From a checkpoint of a small transformer trained on Wikipedia: 15 layers, biases.
Each number is 128 + 24 x the weight over its row's rms, rounded and kept within 0 to 255. Layers, rows and columns count from 0. The size above them is the row's rms in percent of the matrix's.

# layer 8 MLP down (transposed), 128x64, rms 0.284, rows 68-78, columns 0-63
size [ 84  78  82  98  92 100  98  83 109  62 106]
[[122 104 160  88 141  62 109 138 125 120 115 109 124 196 131 146 145 127 172 110 107 143 105 145 103 125  85 104 117 147 131 112 117 131 132  96  94 117 114 146 127 175 100 109 129 124 154  64 110  99 106 126 145 143 129 115 134 128 164 140 120 115 127 133]
 [141 126 156 138 113 100 166 127 152 161 122 100 146 143  90 125  94 155 143  97 108 114 142 109 124 132 134 140 155 101 123 163 148 138 117 119 126 149 108 149 132 156  52 142  96 133 156 129 140 134 152  96 111 134 125  86 120 134 121 155 161 115 157  62]
 [154 129 138 114 141 164 118 138 102  78 144 140  73 150 139 139 155 127 114 151  71 126 157 131 136 152 124  96 171 146 133 121 153 117 138 122 184 104 128  92  70 168 103 133 140 124 116 143 111 156 103 110 142 130 115 150 118 137 141 128 109 111  92 141]
 [159 153 140 151 125 144 149 164 116 123 119 100 126 109 164 174 121 140 108 117 131  87 133 119 125  91 138 137 120 151  66 115 121  81 165  70 135 158 116 161 133 118 155 134 143 145 164 121 132 169 106 151 110 116 146 134 104 118 127 169  96 126 142 126]
 [118 101 127 141 161 123 103 142 124 134 114 107 103 135 128 125 136 124 143 117 131 159 118 145  81 172 142 158 158 149 127 152 116 119 107 128 126  89 145 121 131 146  65 124 124 140 129  89 112 177 164 131 123 115  66 159 176 131  90 106 115 121  89 119]
 [166 122 118 104 105  96 103 106 102 102 157 145  96 113 115 102 172 148 131 118 127 183 127 135 155 152  86 181 134 123 132 182 146 152  99 143 147 133 130 113 114 138 147 116 106 142 122 158 118 107 182 149 126 143 132 136 117 121 102  89 137 146 162 126]
 [154  95 161 110 111  91 111 172 109 157 115 126 157 159 159 127 140 162 111 184 151 131 115 178 103 124 117 137 133  93 118  99 123 109 127  99 122 168 130 128 130 131  94 111 137 125 129 155 153 151 147 155 100 109  83 124 119  98 117 104 158 113 141  95]
 [102 106 131 111 149 110 109 126 152 100  94 122 126  92 137 107 185 115 129 114 179 137  85 139 161 113 143 145 107 116 146 127 110 147 139 142 124 141 134 145  82 122 103 128 139 164  88 129 173  84 133 148 114 116 157 138 112  79 114 115 170 152 149 143]
 [105 177 147 169 106 152 162 113 113 136 101 115 110 152 140 141 134 116 128 117 109 127 140 190 176 150 119 141 180 102 140 103  98 108 161  99 147 118 176 107 145 120 144 138 139 105 136 130 125 132 119 122  92 177 123 128 138 130 149 102 117  99  97 148]
 [143 150 124  77 108 109 142 142  61 132 139 180 131 119 155 155  86 153 134 128  91 136 180 152 141 166 159 119 112 136 126 103 117 146 173 136 115 128 149 107 153 159 131 131 117 111 162 132 135 157 105 135 162 115 134 124 115 150 140 105  98 145 153 119]
 [114  89 108 157 132 107  96  86 143 124 155 112 151 113 137 103 165 123  71 165 137  78 133 108 123 136 101 109 133 112 151 140 140 170  90 135 120  82 138 117 160 127 118 149 146 147 126 139 145 135 136 111 148  90  99 142 163 111 173 150 130 115 160 125]]
# layer 8 MLP up, 128x64, rms 0.289, rows 69-78, columns 0-63
size [ 74  82  95  91 111 101  94 107  61  91]
[[102 129 108 151 126 121 119 168 148 116 108 138 124 122 139 110  90 110 113 130 148 138 144 122 105 118 132 125  90 182 133 141 158 149 122 120 127 127  85 124  78  79  97 107 145 155 127 160 115 124  83 134 137 113 109 143 136 122 130 106  44 147 128 161]
 [134 149  77 151 129 114 157 162  88 150 131 158 136  93 108 136 101 142 137 110 141  85 139 129  83 121 145 143 117 137 139  80 136 133 161 130 104 175 103 127 113 143 133 175 109 131 106 112 118 137 165 113 126 131  74 143  96 168 106 101 127 122 126 111]
 [122 166 121 107 154 124 146 102 125 166 152 124 101 121 124  84 134 136  99  72 102 141 137 102 117 173 163 134 111  85 132 133 152 112 121 141 144 122 123 147 138 125 145 110 120  91  70 151 112 151 139 121 175  83 155 129 133 138 156 123 117  86  99 127]
 [166 112  84 154  92 144 144 120 104 138  99 142 114  91  92 144  86  92 123 154 108 134 132 121  87 104 194 120 125 147 137 145 133 135 126 124 121  97 123 128 119 153 114 125 111 155  90 113 178 125 112 135 116 119 125 188 138 128 115 115 150  94 100 119]
 [131  90 118 104 132 117 140 164 125 158 117 152 122  85  96 130 112 132  91 155 108 121 103 106 150 132 135 176 126  83 114  88 111 150 114 102 141 170 142 121 138 130 125 143 107 138  81 132 137 146 144 161 114 143 116 122 168 116 132  93 195 152 145 104]
 [109  85 117 160 117 117 137 129 177 121 148 109 105 109 104 184 118 144 119 134 100 129 150 112 182 163 119 113 125  91 144  98 119 122 119 114 154 125 160 150  74 127 153 114 120 155 125 126 121 102 142 112 144 138 189 133 154 153 115 114 107 113  89 130]
 [135 147 127 166 123 130 122 148 163 108 101 110 166 111 105 176 105 130 109 147  82 100 157 191 143 149 111 168 159 114 126 134 186 119 106 160 114 136 169 108  87 118 122 139 135 155 147 104 105 127 133 142 116 136 138 148 152 151 110 115 114 108 141 134]
 [137 123 133 107 108 143 147 143 163 116 158 155 117 119 133 101 106 124 106  97 156 152 158 106 158 135 136 120 102 113 197 104 107 139 129  88 143 114 156 184 152 116 167 162 148 121  90 149 130 105 133 164 127 151 111 134 151 121  93 147  97 143 100 137]
 [ 94 107 104 114 103 132 107 107 163 167 110 114 123 116 103 136 147 126 123  85 151  87  89  99 114 105 121 122 139 110 127  88 134 124 122 130 117 115  95 120 102 146 102 101  98 104 142  90 103 102 101 122  93 106 141 119 111 114 101 121 128  62  81 111]
 [148 135 123 131 112 142 158 120 145 149 119 128 116 133 103 144 103 111 145 129 119 151  88 122 129  96 145 144 131 105 103 124 143 150 137  96 127 118 139 140 164  80 142 109  99 109 149  93 115 162 150 202  91 157 109  93 174 146 144 117 107 134 153  77]]